{
  "hidden_size": 384,
  "hidden_act": "tanh_gelu",
  "norm": "layernorm",
  "bias": "all",
  "init_std_down": 0.0,
  "optimizer": "soap_variant",
  "weight_decay": 0.027,
  "lr_head": 0.00522,
  "schedule": "wsd",
  "decay_fraction": 0.422,
  "batch_tokens": [32768, 65536, 98304],
  "max_seq_len": 384,
  "train_tokens": 467500000
}
Each number is 128 + 32 x the weight over its row's rms, rounded and kept within 0 to 255. Layers, rows and columns count from 0. Numbers have three digits each. The size before them is the row's rms in percent of the matrix's.

# layer 10 MLP up, 1536x384, rms 0.202, rows 449-662, columns 64-127
100:102094096135161126110118136168128074103155173100192072114134102116128122131068076130117101064135125122104137093164159127118109108119134135132151097155102079093117071100124059113110152150083118
099:149122176065179124127149122125095133121110138118096140069101176154100116175009097095124138137144167098156089137136147140158155117154101150141122182097135161076118108125088066163109143103089134
099:081124131068134131143141110085090121136137129100102112143147079169137147168139073191156145158122107160190133148139122151116151133088089133147159097159137178164116173135135090126111140159108135
089:148160092086102149174120106132159160116085101098155072167118161124123093146153114073149128159120109114120124128132180088100127134123098115121064161154107064136117124152135125145111108141046122
083:079109182181156117128045117113126111080096180097151111122103135170093216095160154167115127140159114096176133083162196092187085093104128101146141079094135102152167191111101080148148153108219111
094:158107137121117128131143152148130101173169155154168136148138104091122085110159173070107089111087177144108151189147124149123186123090143129133109144096129192086147159144155128153146101111137129
105:117093192106134110121176026153172088107108173139168094141140143131129104114122173111166218120169179155130133140214144157116133072185169111155116125135114114154152109120138149095127141144122144
099:180182182120120093111097180150121180116128093090111142133120138097113091183120133146122173149113087142119125168141094123178145132099136101076100111078055166133133096174092107131107142182131146
098:131126040144125108085096052147108083138098139175160137167114146160127147130113173114150136172130137166114101154106149100138065166146157115156146106112116177186075190159080133074097061130105161
111:147192197111145121098156133149156157174100100091135149137175140150159169085154143160152168141150112117120143101151194128171114141112143171108133090147125107096157129171102067123075115127100173
092:121141156104142104092127154150135168100098109112175102164118156101110136101088131119171139103140176101109134086105124156108197162135141139087150071165102085136077129106104123149087161097099122
084:120094148061080108130161133087116080159097116119108135114175125134082120145135181118124140100168100145075121115174117137151167120067091187215107084149131137140112138076155105159166137184143119
101:064153204074110176131147126076117126143074087106151133213110142135146047059143132146170105074180120139130187114094198110115177126148114148105082125151110120115156168099101097189117103145186188
092:155071097153112102118170086188116214171100173132126164149105149143193098092093079145145103160137145087139174115091134125066099126120173121130112087116149102118123066092087111173053036103088109
095:094122128096223183115094152149139138158091195180140110122205103143099132190140099113163145113123170121127154198069100162152124115118155176156109141146113135110132193118095114122125182102092183
099:149157095093115111110152042112106108133125190144110095141123106126132092152102140150140096086131132132113078144100147185105082138113129110158140165142145130091152088125182092077051152204167124
092:151167076121061121074115070134153095129104134100132114146140197081123112105158068177109099119191110144124125086136098176122183072133100159208095148105113121074105160164131118139136096159087154
102:084158132123162122121165121140121083088172140118130096157154137175120136147088146051141171099111160057127171100133118138127122138102137161186127111136109120067095062158122068104141103206076166
098:082160134113099058124139118113096089118090116152104197112100149137124148126168159084121107129137125137165047102106154145194143156165155167107165148105094121149133132096137101103114143073104172
097:163094139120169169135127128172134113128147130098080151104164102132121174143069154116066072114114134159080082148145151120128102098102117159118148114078171131142111141137028091143120088154082098
104:116104100092179174066132076140158108074130158203150145138101095105129133123132139070140116134165128063142129133121076164115168144160177171118175149140078108174132116145124114132202063142150201
109:141144170124142150127123174158094151141111161146125176151139142141120166112050098122110140178159137092195084107092185104110111145107160148083118134135124104131125159168104115107124104123154141
095:206066085129145165099124145102122069172049095168130108108109099190101175091114123120167132181108105156181159161080112140190118120134150122130149138160121113147119152098098138084082120156113082
103:048145142089066112132132084154146096108120156108137152053063182163163127159127173185127106171105174141060138100106149108091088160141104153121124142121164111118138136141136108084112142147144147
098:094167194088130159070160069150104143161098198106120137129147071091135169128139142056146142156095097198121118180158073119145130188068171163124100154166119116113157140131123143185144160147173156
090:128186114088146131115105135069143198153171122086130101135141153117068082125039105075087156106091031136068114185121112174144079133131154140116078139111148150121160149125122155074099086148111109
100:139152164107105128153043167105082130074087157125197116109172135118125133129144097093167119154157131162169067150142088130130144170130176087135121116093127077174101114211152136137108110083106087
104:107125162105123131098138106171198130131115095158102171116196140088157108093132161137130117153209129156155075077166125117151155107130103176156062111136191135142112118128117122103162103153126123
105:102146149103076113137070172096126073204162162145160133114092168202152136099099144135166078097194112117107098134147139063116174116090121095136145166126118114097102141137192100175099139192152114
101:177098166107113165142174113123109092140114093089085056125125083160082155089017182168129189097112156101181064088136083115147112119136129126110137139147076154116113175128175047112120119115152175
093:068116111122168114129119128075126155121137090199143119097100108077101188100093156129159172110112116113146107178148097139154095154097117148161104163116112139093137081114130143137091123093145158
099:111169133112095131152112172149133077155136150086127123114116116113106090109090171085104119106126155163148136145104100137126090117179097147123135172163121167134142120099158118131142129117128150
103:119087074103104148111121090146123138188159073137177122128142110185111109178130101143063102166105167158144134077123160135112174155122126133185142086122126100125114206091048127197200180175111123
106:105102118058117099129160037149131159156138117138110121127104133077111071152101103076126110150121150123128102152143051101154057206116090185059121151114027107126098120177100096128147180122182108
097:124079096134120097062095120074109108113140126091105069142112150174143142098108146196168134144170167128119118171150117068117107121143087136170124128157118110104132094173090121097133181131144194
100:116139141129183082179119144150119100117072087153118119142142127087119111121086107116118154088110107095146132106134167189164102180150103144134133122105101139172190108177095181133109052145151139
099:135130064115097096092135092105053122117166173152127128157163099101117141133114103116118130103162131143131081162131189081177139143155173107101139109061150169119153118158100142139122102175149175
095:163091111104126160080085161140121118122103190097128106103102112127151109090137141106140121124156106151084151174148152205105174135160115109212079114165135143116142156078121189133090125084143074
092:111148170197080138088149132195120141136081137092130182111092127091138110130130063100115163100117121136162152165125138045101115172187125103144144119136116105125143140152073085061096104112146131
098:123140112162130144117162180079106143137126035144095178112077094129132125105087112112104148180120135112126106059193110131124130173147101177179218193143158181131141186045113129103122106095134122
098:123124100091070086144129152133048160146102108114127183076183147101137173115126174121108094132144120096125131118106119130132173107095083084159138156153132136164110168076074105112136153188139086
116:135122118119113155075100134096151112148157195134074131141117215170132059156098126113166097158105137123134143093080186153157144162128161128121136148167091214125130158112181163116158127167135128
097:151083167054148119091118131112183083133070102072086117143100111168099128111145123135121138110133130136112121106088057159164044120126136155150119120097145163136149152126108137134121074179100156
111:098111142099170140118160093078169141137125150091135141147129151097117116124129081139117159144127155134091111108120111125082143177120189175162117111138093114116151030148103148085197189124107131
098:127166128177128108115097172091106174120147120164125123181144164137120130146062161154142183111153164091148167144115122090038192164098140128138111102121118157118126123109146178077123198090158153
099:149104103168109116146149117090079129100133118098150149129174160119146102116120078147175085140121154150131141192133189073143106099115099122157130176170142116101152107110173137132137129170096041
105:160102088167148167081131134152094112114110067115113124187186127117117151171158162107141155165181102109140076095098098077128131160142134160142143150096095085101096167097163101134106085123148165
099:120105096064160112105132124087093131162106165087126172158105202132083103110092151110124136159195158146086128097111157083118123139076114145121113137059113116134143065153180080116159139152111094
110:101125138117151116094141110092110157093158208174135154088142152160214114153085132184148087165150119073139127152176110172126194189187112086149205079172070107097093159141150119115107086165135107
094:108178105184054177142120142168126095127091174152135078174088135113059099138166063180108082082136072110159137133069145185144112183114193177106097196154109097161126106127128110158158156076119159
091:157115123130145131126073053149153135143089167115129137124099102116125112116098124124117176102169145103137126116129182100102082146120024110156130179115184128174166133123111170127081192134108112
098:172076208099145151085143089099077126166131120114130089162108132113118108143107124144126151155189113175130148082158152109129114073127117171093130094091150109112173209164100202151088111119108195
101:162132095141130145073147094134130110126121157081143141086082134166154121103156142117165158134092102106132133210194118072091134095174096154117076174143186120200158116155133106138095118141104152
099:121096126119104081104055089103151108161163111112157099159131128167095149178117135152137078156134062133100117168099222085110121125165124159102158115126143088093145171086123032199135154131153208
105:139108181113088063138156065150143179168159058126171112113145143162143158133106128173142150103123118074131133123127138090119097150097088138096114150170134127105136147143112147177121140145108166
111:090092164100128192052157159074156113129170109070140171092151125052161164151078099135121182128076164151164151106172113066154098136150095122117148111147068110142104160155116168115143085126108202
087:109109107098129136095142125154107077105198118090097115086148177077136136153114102115179138130091108128152148176178095090091122156151114160120186147072112120099178098131109110161117091158101124
090:104146157179132074067127107129160097166126136098162115090150130108081080169118152154143137092059117162104151146125111137101137135111149166101098146151184125088073141177118128113117080163115122
097:119118135058183111110135121059095109169099127109141118150122143123155113162086159088139123133125197150120131112080121122155148116169121165099054104113135131139118129147068124096119124113186150
106:198158146105120113157151103150155169155108111056095090154091109154119103167093119145134161179139157109145021117173121126113162117131092198166156180112089105116092188144137148168149099112141134
095:112172121109151134058159124175153152155138163115159131176154099142148108138126132133155098178100099141135174114103135109082126145150081124117163141136130123116108133089139183138171128120197077
097:131135087147109093136150133196113125153163152133116167081072122143155199128119079143132139140084105114174130156154119111141175168108184128185124153127184125199050141090202117079165120082144089
102:138177135123124150182087135127117132202139190107107184103072145146162149152090082178123105111110153125091145116161106130131114148166182130133124163143115140060112123124163168148128171092109149
100:202127178119148104138142205128109153114139150147166137126156096106083141129189145105057138139156108117191135140144137093126123061118112197107173145127083131086112139166086184152090199090095101
090:111062139106140144062130125110163136096147110125100132109106101149098057115136153122150113145158143103112094116162144124119134126135050149118131119175170178063139128109134076144145079211114141
111:153082055114130114093174108138124148087119106167127129167105109125096160119106103141176188138172192138126117143167113159104098074120151171127214163131151189120104142088143072145165147101114146
093:133102118116144098062093107101107167113057153124082121133154117108164146115077163127073185177122129129082136105150176174083130119087136136080151061091122113131155162102166123158088104101187122
102:144031118096148138106111138141140135091111142110099098075119143083091100103140125070138158100177122098096109147147166144107208120160102148169179084119113124147143125110133109139148083163055122
105:153102162159099123159132131126130178126156110096117185154135117075159182112073112108094133172094146115132111162143090175159101086101132095125175127109079174127172161063124105117129141176108142
104:188106092159141130116149151136100123109206129134095168158076144111150150127164127128127138191137163138193155109091111168153110095183113129096106133119159088080087130117151168120115115130160104
098:093096152086158096123160131118114156078112143076155191156105101105122106139105053147184124145140157147097159181117131096178138121109169098111148158110090135122138136123141114106181144121074095
114:135149123149090113172178128141065136091112116162104214099125033142139128114114189147155096138150133043116124153164118109118136123129128160178149138163149122102114137127104082154116124128189067
105:102090109131109111169185175165116182117126150150072114113184185145154182148135136110117099116065174048156124108144155132137145147105109124136157194165183089198104109134126186106068169134152171
096:117148097125038139121080107133125128137048174107144147072086161093148108124137129083147153135110168143096136131111127135125133095092137162090152178114151100135125174128100159145110186156073128
089:136127122089168143036109035159083107087136184101184048141117154157107071102103129153105082153154154113122085100135121137122153057131151117125149159095121104098085129120102197154150201125085164
091:169123169127104059078134149095071114155058088157138206123140166111152151099100111137092107162068136140142082088144122120107174155109150109106114107121144116174118133122092215133090163111096119
101:164047179145086080074137151145130114140120146133135110112128128120195108158153115131094075132080166111121181136090134108087135158162147123141123119131049065182090129119160142089128120119120084
091:160127120102180067135106133170139138160116138157146163149097152111143136102093102069115053166143156118130148165088129087134103111179119121085100165170122068112138200116152114174124115114104113
105:164171119079117142127121074116115086179129115093155193095096085141187067158152087126159133121200142153150155099108176131124137118072133169102109190160186087120096126185122142192108141150132196
094:153124126157125121101094121149148160049103140099117148137188140107198155142111110194116088120177149110151095166057131134127080103185092132127117163144094120176102154134090114127080135137098113
106:154099097165148127041096102114121136172130068116156095061121140151159109115156173113150125114153136088112084176158133152148118028101134106115103144195180135166181154116142171122116191150154145
093:105179110109136132149105168063152086134118117114164200133124174119095081122080076110129094116116129096147184122140169146146215181154097132179112121133118092119155129094163184075044052096115156
092:102135154146110142069105072098117121124135110120117168129172164108128083069109110156136207097113131092146150161102142117086120150186139171124171108122156123147150124194107130070147157126153155
105:086079131120113109107165121111108111139149133086125172100093158078145080141124088116128117116116150157117152165099123134111096118139119189136133099144098149122098134147100112091122133107101153
097:184185123101154146152044172171186104105094101137138136115106044114105088127134099103100119144120055148121092162087125133108126127140149092173164053115167143094132127141195119124098168138159099
108:113108110090175111110129119160085098115199086119163113151141128127140072132102139140093132163098117131151112140087102120138106054104132103105125167100153160110124061110081097132128126034114090
090:116156131158179084117179153141160124102117116166102124138166185126111057133160154103159157100136140139205129140112097131114107154120134183113129114106140126193045176137183109157150202134124131
091:104111115137095097126133157122142159155101091101142109058170190127167111117075137120096172129118122102128156116204142177058142149136165123089204119210146123148171143110115101186137170142130155
102:118196115104079162108078133155077132090116131149094130145161081124109073122170086149129162139107150097136143173057161121148123078125059143109105130134137130123139135113090162147108160133170126
100:193103170176081103165093086145126153163167111136162147112101071178114176148101153125132143164121146122124130144155121200160113147168099152150179145127112151063191098130120117129123165140098115
102:145082094092154126080196096112130133089108215066074125100127142095141156131158091145162128133073114113097131097139112129120114110149114143129096091120173090140125108104166123023162118148134133
114:107133158129142160149107075174095127124117176085152147161097165177136081132132070105157133121134180179140163090168141090121190116182188117140100118168090111043153081099146111068072150152131108
100:127137138194165161094142057093105161143103142201053096142135136105150109197097131130145151144141082164124083149169140105104113148136150123105120122155120133114162129168198113131141102062160089
101:104102093085139192124110112086126128141094116120178117155068150094186126144167159057124104180150124157119158156181123150131165135175120154072104125155089020114140077088122175116107128139142132
102:106135123172095130116095153156078080118152087095113125118127099132089151125103110183209127116099153163104140177122157138145085136067193155097194114076138065118102126155122089115158129136118159
097:144099160123122147189158121142145081112172116168173148131108099151121106075130134154126192156101152120148147141117104127233195142121144185146117105108150131167094127157104124117118144144122087
096:129105072158119107157137147032234183125129135145161054138084070178129110096164116144174176152106117084139193187117093113128160099154147067013158120103129200092113167127140169127117034123095195
095:140084153074153159122113127142129148116097151160149117133165105129127140151114073041110132146114129130150200106091144097092139163189099106167141155135173137158028096121101104093158051109141144
098:139094164122111159174153110200169149159200150126119157130146178156159126143095170107155119165100169129124130143124166112096116110168108124124099097200148137113151075151107164095072110207179137
112:092102140146116151124138119158112115126117046130124060110138169103108147135122189196059162167190130125088112126139110115072125125114086164162160156145127226129104107119132042148083098116163120
099:104089124120100148100168122156126166171143172167049093096098065096135181091115080173201143149142184112103133132129132146098113158160133125145161114127103174096100096132218063116099135127104149
098:135146149109121153111172118127121154091120111131233137116090087091109106140125141114165106181113133113087145102192095117052153172145099118187180136135126159118168134146096179157145121116188112
108:179147102105136137148146143094164112172060141084126095117081109093149124146099110108142141170166108151145145141138131114201171128131122166119159133128120111160157116114070127148134103141101138
103:041120114121121068109162134150159126144127131134104166142149158148154119108178160118104137180227151085111158085141082133166125112155082137109141152152070195084104128095072138163131058116106090
104:119127144119195092090088145111153129123171154110151142107113145165086144157098098113112177172093150144117123141153073118165112162127156152128121085087132133113201076129095126162147145113112116
086:124105142134137074112149087163140127148122161168063098121102137166154176102088138123106103089110157176163173115134050204153096179130081132130135115125153080101136092177118114112143142124162178
100:073107123132142106081089125086110123138117062147146065113079119132128059106102147089177115170075107115168128130147098118141141173162129154144107064152152114123131111147153100087147166142081121
105:095057138116135158074197135078118134159189123143154156095179100115175150143113138195142068141074178126144143110140191105142114144090131106142149118154144123136110137152127091134146177120082158
097:140147129134191076083055135129151089133143140158147146087093152108070130156102131130085174134125142066121191137103137101126150116110147138124189146103103175075158159118150142135079109100145098
097:146156144093080152087116090128135107115162174141087153097099124085130102143132084146105109143086109128107084144119129109122156133154114162097171117169133109145189139135125126101144137126123129
101:142113157188189165136118075146212191162135166149112100189179122167116059086128123202140109128091091095110120147093113133123114114129164139140129141155175157108157161129140104132097060099107121
097:078151094117113125104133096083108159112131184112134139148111080146194116121101214136168159186136121149113164176150097115083105085137123119114117151152138164094187106162089065134142122139150043
089:163103109105106151142133112093088168103127114112122127140121096173175094190116129105165079168165090108108094139149077172126153126168107090160136068077149185128148152123092129133127121133074082
105:083145162103126135141085109145150122099160074119125082179160174180134117145159141150133095120129122142097123194044145123139070136144073157124109171151135092113086224058088149098103117124045142
102:178118122157073085167149138118190125125148112098108111134100184123127103171054138157202112167067080132113164123214151151100139152135142119132173219096120164133108156167139153115086125149178124
102:141111187167132195073092110120085157168197131088120082081182073098182129106176147103136146126089101145189210167149143168130108093154116144127092137103127144144125159084156170105102093110172107
099:137165073113151210202118116112137135075082096156145144103173166119150143136169104134142036101107139127124105125099158184151135121141099190120143156159081088130149115104141141163108138155084198
112:109098132138168140144100113139082063142152093110154127108142129145115088134104137118114147090110160135123132165046135099129141167129148127069099144126073188036145116124104114149148098111092205
097:133189068096127125165114088117115154152114151134105095128145027107177177193160122148121120039077161107109131154115084133135075143141098198112120124128143166118141109126143120221140107201089099
089:115095121182110143065139118100189090111152177117103112098183069108122055130136183081150135129133147101084169128111081151137167107104161139073121122161164117128204068159132137152123083109055139
097:174084054062136086133157143201108070092092085133093111091153115080161191112070122180120042130072117157118137160143117124082120166128107093150136156129180145109136135156100098164134160124165136
096:130076134104090175119150194148100133122073194092126131121221117196130103105116097187196142115113160122086128165111102167106159149139122111085126135116131163094192173110096094107187176172134147
096:118141117115246145076093212159144122110174095126157109065131136100123079113183093091153137208111081127165116138167127150142059131151132179145092131173064169123112099089069150093109099100127126
104:122053111163137137121173120113102056092090136096091153153047157159151126118111129079105071146142125148118114132119071103143115109139076108136112171142086111160142132174149123130132135168145131
132:115156185089114166073145174182127162144133117094085194142102098134097158108136148108147158148146159152130148137110119123156133133197113139136091144108150106112193159116107130111185152138147104
098:116132093125155182154078151121187122101193164135150192133153143186134108134100101142054136137126135142165072149119171168157063161117185113101147086126066132098123138074086133110150145145109170
106:151109135103124129127085084151078111126172119139177104137144116128113043096097098142122109153156124134095148143151096067121088112158169101124215116130095154113118118146108166094121150132121092
099:136098171132064167100159150085175162095137170120125139065139102121115091108116121128124116134199137151137166128151155142156176126128108096096120103143116155164106064166130112105186114135146106
099:155083150138087108113145109136139097133108146143091134111142150134139167157144138186120122147164117146093116082160115131106204139081064096097155132096127143140127150133179090190103113185103086
102:108156135130079115152160071173095176091168128111068106125122112142161077087067105137149126161153144075101097124145119157129143146071176136158161155136157146133176091172165076142132130142158143
099:199131190059086160106143171097158162098178162143144147118163127114134124103098152134155164123124084079134106167152154097116140101077092166083143142138163122158141092130109170090069132107140098
107:116079125124133146148171176147109143135092104156135175085088080143115080038170107129104143096115162154118146131113135111110173087120090139133142100149125118144107139110145155092043134150138131
099:134138176110124143119162152123068156144144120111091156156153157140106135113193161153082147191100144164106119151169080121101117152114067094118158167122031168118157104161104087128201096110118169
098:127095133114166103126142186173140126106151049099141120082106136146134130151115143119061101129163146131037167147107141175129097172170105091175083137053118116101119161087120165188113133161081179
097:176086162120140188137159098135119123096079100097079111137103124119112138080114113100073159209110164132119114146136146131139114124123127116093165082114125120143146108154118150100138126165139096
105:203130115113147100129171149132141138155123077115179123057120150135141174172140121183139135131132105179110165105087102117129099108158077085158137116108123143150136118125138115146125122083155199
096:109095169153078084088140125119170097134080095132163168147189113171133162126151130156181162153081102131073119146109135099145127132164180131158152106150151091146107213079172131132149173120143115
097:138120176109072119109133147131124179114149183166140079131168145163089200122155120097174143135110154101125120146112069137120112067133156114092166145151124110120084088140139108120155159123161103
088:109082150145146106090150150148154122184089163148122106106130090135180132115162206076077109141076208148105166155086144101109147118153146182159103122131068094153136136131089147128075157099098139
098:170135142094123204088132159127138072149109126135110189125052131162161139088104136148122188084132127052114099090152130119131102083106130093104076156148142151195142168109140152124113140143214138
107:154151130144139094161108134156122140090087129149176143095202114119122103105098135138116134102152139103104154134126175071097127103122165121123191081085123148094175142100142041107169212134131056
103:087105119111144086153098193131154142155164154111117159126122108089085138123087160086110152146109198180137098162064180145086111067120135191168147132068149129098085123137072086081116104104131120
100:090118121111107127123176104101128054078130116142041189117154110143097101112140141090102116172119151146108122151100159185114097170178081077135163178076151153095132146142060076172120104179149156
092:130088115161182154108086168118111157138096188110148130159126082109187094107084100086138133140125102161137157156067100091084133167153159130195190138170099108076050155082089086178142113111152098
109:153137148098135140085147116107150157085145108133128077135140143120159039156129125146110105134069125140133130073098192179101083138132071176128103081088112073130108092155059142156152121133108158
105:138083150112138103147106117109166120192142132173167067142097171086106138171096080065145044132108141179089082168092108131165140125102106109150138124170136198158148080124133146149063100153146170
113:215092151107120165163203156167133144150084079067077146119166121134049146151136114104171096121148099143152101174185156112145183143147117094091107106130104098153099110139147106132151191139087104
093:135139156098090120058134087140202133179108113130123128172132087142125146147139139126207092182166145126165155164105048125107158128155136151123125094172112093122080121140172136089141145155088207
095:213164069078102092086160074196119165145141157114164103145104103175182130103094155067121116166098123086159124157121154066116099121098140165145111144077126146149110127119125149171157147055050122
092:136144112130190115140168176122064090124095107104071123122075182118164086149124118141147112114098130154137103123152125157199175140166092115165152154136141211129109171059124146125135093072078123
102:114070145099131182163077108093120118135073145182155125134147117205131088128084117136148124137111103098150120144123137152117176130170130138156138106153076135139064117149169129085104150096090075
102:128152123110158108155129150167122128123136146167130159108119096096168111108133141101140091153139153102157123179041148151132131097145165132098157105071104140162164155094148102151165095101096166
105:121154124196075086054193106192189110093176140114103169124138119100103136131139188135104146138146121158145118115168148080160115157157124159150143096166113155103163161147114079109061149142165144
096:126115153122157142126117106126099174141150153141048096150208131174085079106119100125188123147145150151176125149196094074157097130173160157108101122140125155124157152092032089155128112143086129
101:165122083170178140140162097124160152166106080123131099135170131118101082102148102130153100119073129143145143083185184090151173150150089120139142133077113120108091166167146105129125097128037139
101:088173081082121117162152082166174138139150151160127182079143118135107121126122143102098096139137172133141164085188144121081178146141084102181074178097110209161169098113113161159097118114176095
102:147085102079124053167223122118089144113115105135144144067169129120080109086163096160155113171162166179110184126113119147069126143079160094112124130150146110081135154166141088131094117092136078
094:121073127126157151109132195128083180152123195120135111088082145161171116136113169130108108092123102180124116091102105146120168120138120092114117122150115115146131156116115162181081131126147139
098:135126101085127133164155099118131174114146123146176131128158165100115123142061191077037184121217142168123060077189155109090191141107109173105119074181171085151173154080147136076102101114071151
092:098185133120091089113163089138118105121125135152149124140139174111136127106135121127156173128121164144114116129139082130075131139128142145131120056109144116161194125123105133110092147126090132
095:077134098131143161101139119153149125112168137138207122198151135132166144187122108135146100153159150127103104072092141135101121115148161083088108106093178109217127129065113079121104121100133078
105:097126158127156094161105157125181112122127064066113117114119089051104112112119126108106106123141166185107142089173150089074097167121165136127113142113091092138078165150199195094100025085117168
096:125113151138181145158127151148116158162099128183092132121137158138159087085112110117065150127120132129117155154145072097102118100088132131098154138151143130151089150158155087133139119115122134
108:094097122147129104105136136137141083141138156141111202182171126140141130170093127107058109196146203073097115130092159135102129122119170098068157158163091159197094108171118092102090101181142168
108:145107091152182124114182175153159064155103189113139151132136140119105073082114107111075104100148165093112138160180164166104130173099123127097132111143121156122155100135138123099120118082201144
089:122118125098163052171146204130102132103120111161129121160130161052143126108200109135192151121148140132117141192122146134086117121099127107123116130133143185104115103164152087133137146183142138
106:168117130168123149148103112169140135143191124157138066132144109137153109092143166138108138131077128141146176133128144135107095125170108102075123095228086092132138101148080138136086072111067111
091:125164114096093162122146108144175132158142067141181141125115127075140187119114158053183129092046135115110138025102133079102123171124162184129080086164100102171132130083157124125128105175091152
094:128195142084108134130048098130158092109150122135114166190159070125113096134139091118173109113093202146114119098152114094083130138094131187136106186110101148141090098109142077141129125116110134
099:156125150132144191124075144108165079154093124132154135188144032126141114122149146140093113096132161098068119065118111135142142147236210173132150088105098162104108094132152091150112090129167125
094:065185089148157121065161074118180151121154172146158191112132131149132109137141098122115104089118120120112141210133120118098094098104129128142158132134094161127164130102089158139164093133154121
099:142110188069150127034153069130108094129223157144142122104139135154114078150154177123177081109051133164126162145102109157158056118168171150152134139167106159065128120139195165132143100141102145
102:160139086124236120121131141112140120131160106079138129097077065128069085121182148117155194113140169141165116150181123133125148175091153146119155076159101135104131153126179134132144086150101116
100:106133106105103118095119108105120096111128114115124136165149116105159125055137088099143099126193118186073119133161031143162133137137157124171120119116080129148183118146073153129177142057138154
106:177135158099068129092154115155127144141095193093135095117141106167108052169102125103111136115140143183130117158060159146145076103129124151031157122124124084152146132161178115163177167140138149
102:117143111119071139105142107101114113120127090099150130094148125137092121131071111096126097133173222104115149119143165120106090104133142142070140134170100130143130103119166203050174136150206168
091:149136124102130132133148092155124136118141099138115113139131108110108145048072157103097207110156094120062077086158147098125143139101086088167125133169179148134141151128088113129052140116084100
099:116132084076143129116117148187117103139129166148142120125137095100109135147140137138159108158140149168190094107075146144085098188134131081148086102173091118153120146136097087127181145114115127
107:140159213156150070103129151153176140200184078130156152104166088095158109154114209152108094109108086121131064164103124111098105170120106163177111117105156048119119153155150148081177099104161145
086:193170121096153153071152163155088154144086135183104129118170140143086172145121118139144097090135153105117062115128175138138118059150154115157132138130170113137109137174126051108122077066116159
107:100105093118155102148089118140143120145173107123122093092118149168220166102118096185104076150125102101101061158088116182112154128174139111110168172134139139105148208097151134110181106156114133
097:139128151131181178059148114206087095101080114157100142095136153084168106216106164148130147134115123153096140081112145069097112109188150122151095128117135108133121162134052163104108126141132150
095:120094126100101156126092124181091150092109145194153128090100151042117128093153138092134172112148121127137117141145122152130164127109152145123087110114079111115111126123124128102166116174170118
100:116100169104106115138094105157121090116145101134127099181122162170137080187104114130122131174105104152087152144122145099116119120120137151118160108161247161092093111089164191145149015127130108
098:119146123103136142124156124085094146099060124169145081075111162143196128100140148137086211182178209115049118160109126091136092137133057118109086074064073117120093157104148128100095109064123149
097:157120155081170122095155091125139124107175108153130186112132135145092108131099141136095077145113165133116226126083125119127117098136108155141094118222161160132098124119116124051142150186121119
102:170111097135146085122129053110170170142143157053186063162158164130102117171127052122128177147111091132163115116127101053159120130167134090110120142124155150097134122160166117032127073087131074
095:090081093192134123117173137159122100129091135118109127115144131111092099131170183166180178110099119139112138173104100164082157136147100197148154078103128109113107123135132161169127158126121139
097:153170134111115115135126073104069145161179063166150105080149148056158151138137171128146099078117123199192116082184085114147153155127164103193151087099122149105110154123114147121089115119121130
114:091116158085132114094083125181033154102142165134147070112142101126073100151136163141146206124133104112133056101131141141125106134169115134143161150172127147163098102101103099145153110117070169
096:079126125151155138207125149155136102166111080131120053117067160094115115175078107133140107130149089125105102131073136145137082096138101200110097106158086123115116084141112127182151103131096119
100:146170131119132095116105112109189104134151121128124164079186130050175100126184095077132127153109115105149105142103107153188133132100124177131114108170125129095156164130141051132074064090095079
100:119163125099118118095132146131114122089128098133130158189099119109111138119072108158123115105100089142155132124158118110115147121136110074143128148087103118122103152130135161108054115128064154
092:117084162143102159142115139174146184108115143088198116060141130193152147080065157114078090180129105129169197184070143131085167173127136106155178063051055088122130124056166145117093123151122146
097:089092117112053137083131135107105158133137119124166175072099102141086114125157086168145202174132119074096152193103102102168125104119070152153124161166134145054085173079144086118144180124083128
112:067112169108107122159123125126162094119154102129136132191096084154111135173049141156067128114170212130108171147157127138119133151170106133098071098143153184112071120158133090121073151137140104
101:109135108126141141090094156111156134156158102123131116111144150113096095090131034140094081138134115151050131098110072083145060135160176128135129112184085137123143134126138142163149132154050195
098:154125133129145076138106128085146141155143129098165164130126137160181142116117177175199109110105180145085096065139062099122094153160165097166160143052132159107122119068171061127121211162144147
104:101148147095079031120129178141143164133153139110113093123144105174134083112160096129099114188143148108153158125093094112139168122112129101156078104109164132105149160130134121140128158133116136
095:158100099120125122100163134110119105118131117161168107128119113153080144086067121111175177167137138134108085144122153138135164133144099134159156186117204089151134149109134079069147126169131118
114:178183150143090135118153143130081095115148090076092136134154144181127147127106131166143087134077130096109175117117163149118154147170142150122136085090129111141103180077132115151121119064109121
109:134124082110093174092114146102154135109108139120132159147175110127091110076110132082160156117088164122173187101122115134154182164119141122178096140167068098114176120149120128141113108129123128
104:142133101125088142131156071133151152110170098146143159162100146112130131051113117102103168186120138138200166142153117096129069186124130129143141106129084122169068173140121126110136118126129077
102:150125127073142104144127147154114102132165130123149117092165087134125131129110117115168141131166083134132112126121146075129096128081097113187216179152110115131122096084127106118116073132095149
087:156112148070177152061152098053140108145076130134094109131157141145104108102164127166131160127079135102085162049100098084134154118119163107142092098158110135163174137138120175103088151117124166
103:172137153044093159128198112137112118134136129039130116126140092171151156103177174136130098135198165134120133136097128123139108191129066064144137143157143111090099091186211105135102078115199175
102:155091135103130111165164086141023154175070122137170113073143115163117087111138156132173137138135118064085180146175148134114165185143127144161092126110186146157066157184091138067112116077144139
094:139162102087112090124125113117134135105178103149173114117114117072088130155114121127170084110096126102136160119142068133095168104154135118106179094123107130140147081048123128120107154052155159
090:172106088124123127155088118107122155105129157170213119051122143141153135108108139139129088154121097140086128144172138091089121104168117114099127104085092148139138129135154130150140135102121138
103:095139113110119098120109142151121159197100114161077143150138102116154091054086149049114090155094189111130167163144118064134138134169101096146128160132192118193144124114128143131206206109166113
096:127167091097138082097103155161124174064142077207121120135106115147084177111076214162126083133174145172144095188137078097133151182152102116095166116116190123050147170092103156145081158076144096
095:161102165129137073111094130128175141162140172129133083081152146121186103160091141128201199169110105117053149130086165141079165113107128119131143153154165111133082129127119082094097121130077128
098:187173126045140146140161087192126094084132097157139105116092111126150158117098132067205113115133102166124101116071133136094166167157136123085178105103110083128094149126126141110115122102194158
096:131142102155043208136123087117109173152092166097208110154124138189095205181111121125131097209151179149108143107064077149130174109145158149112091124154148118129112073146093120150165132141143129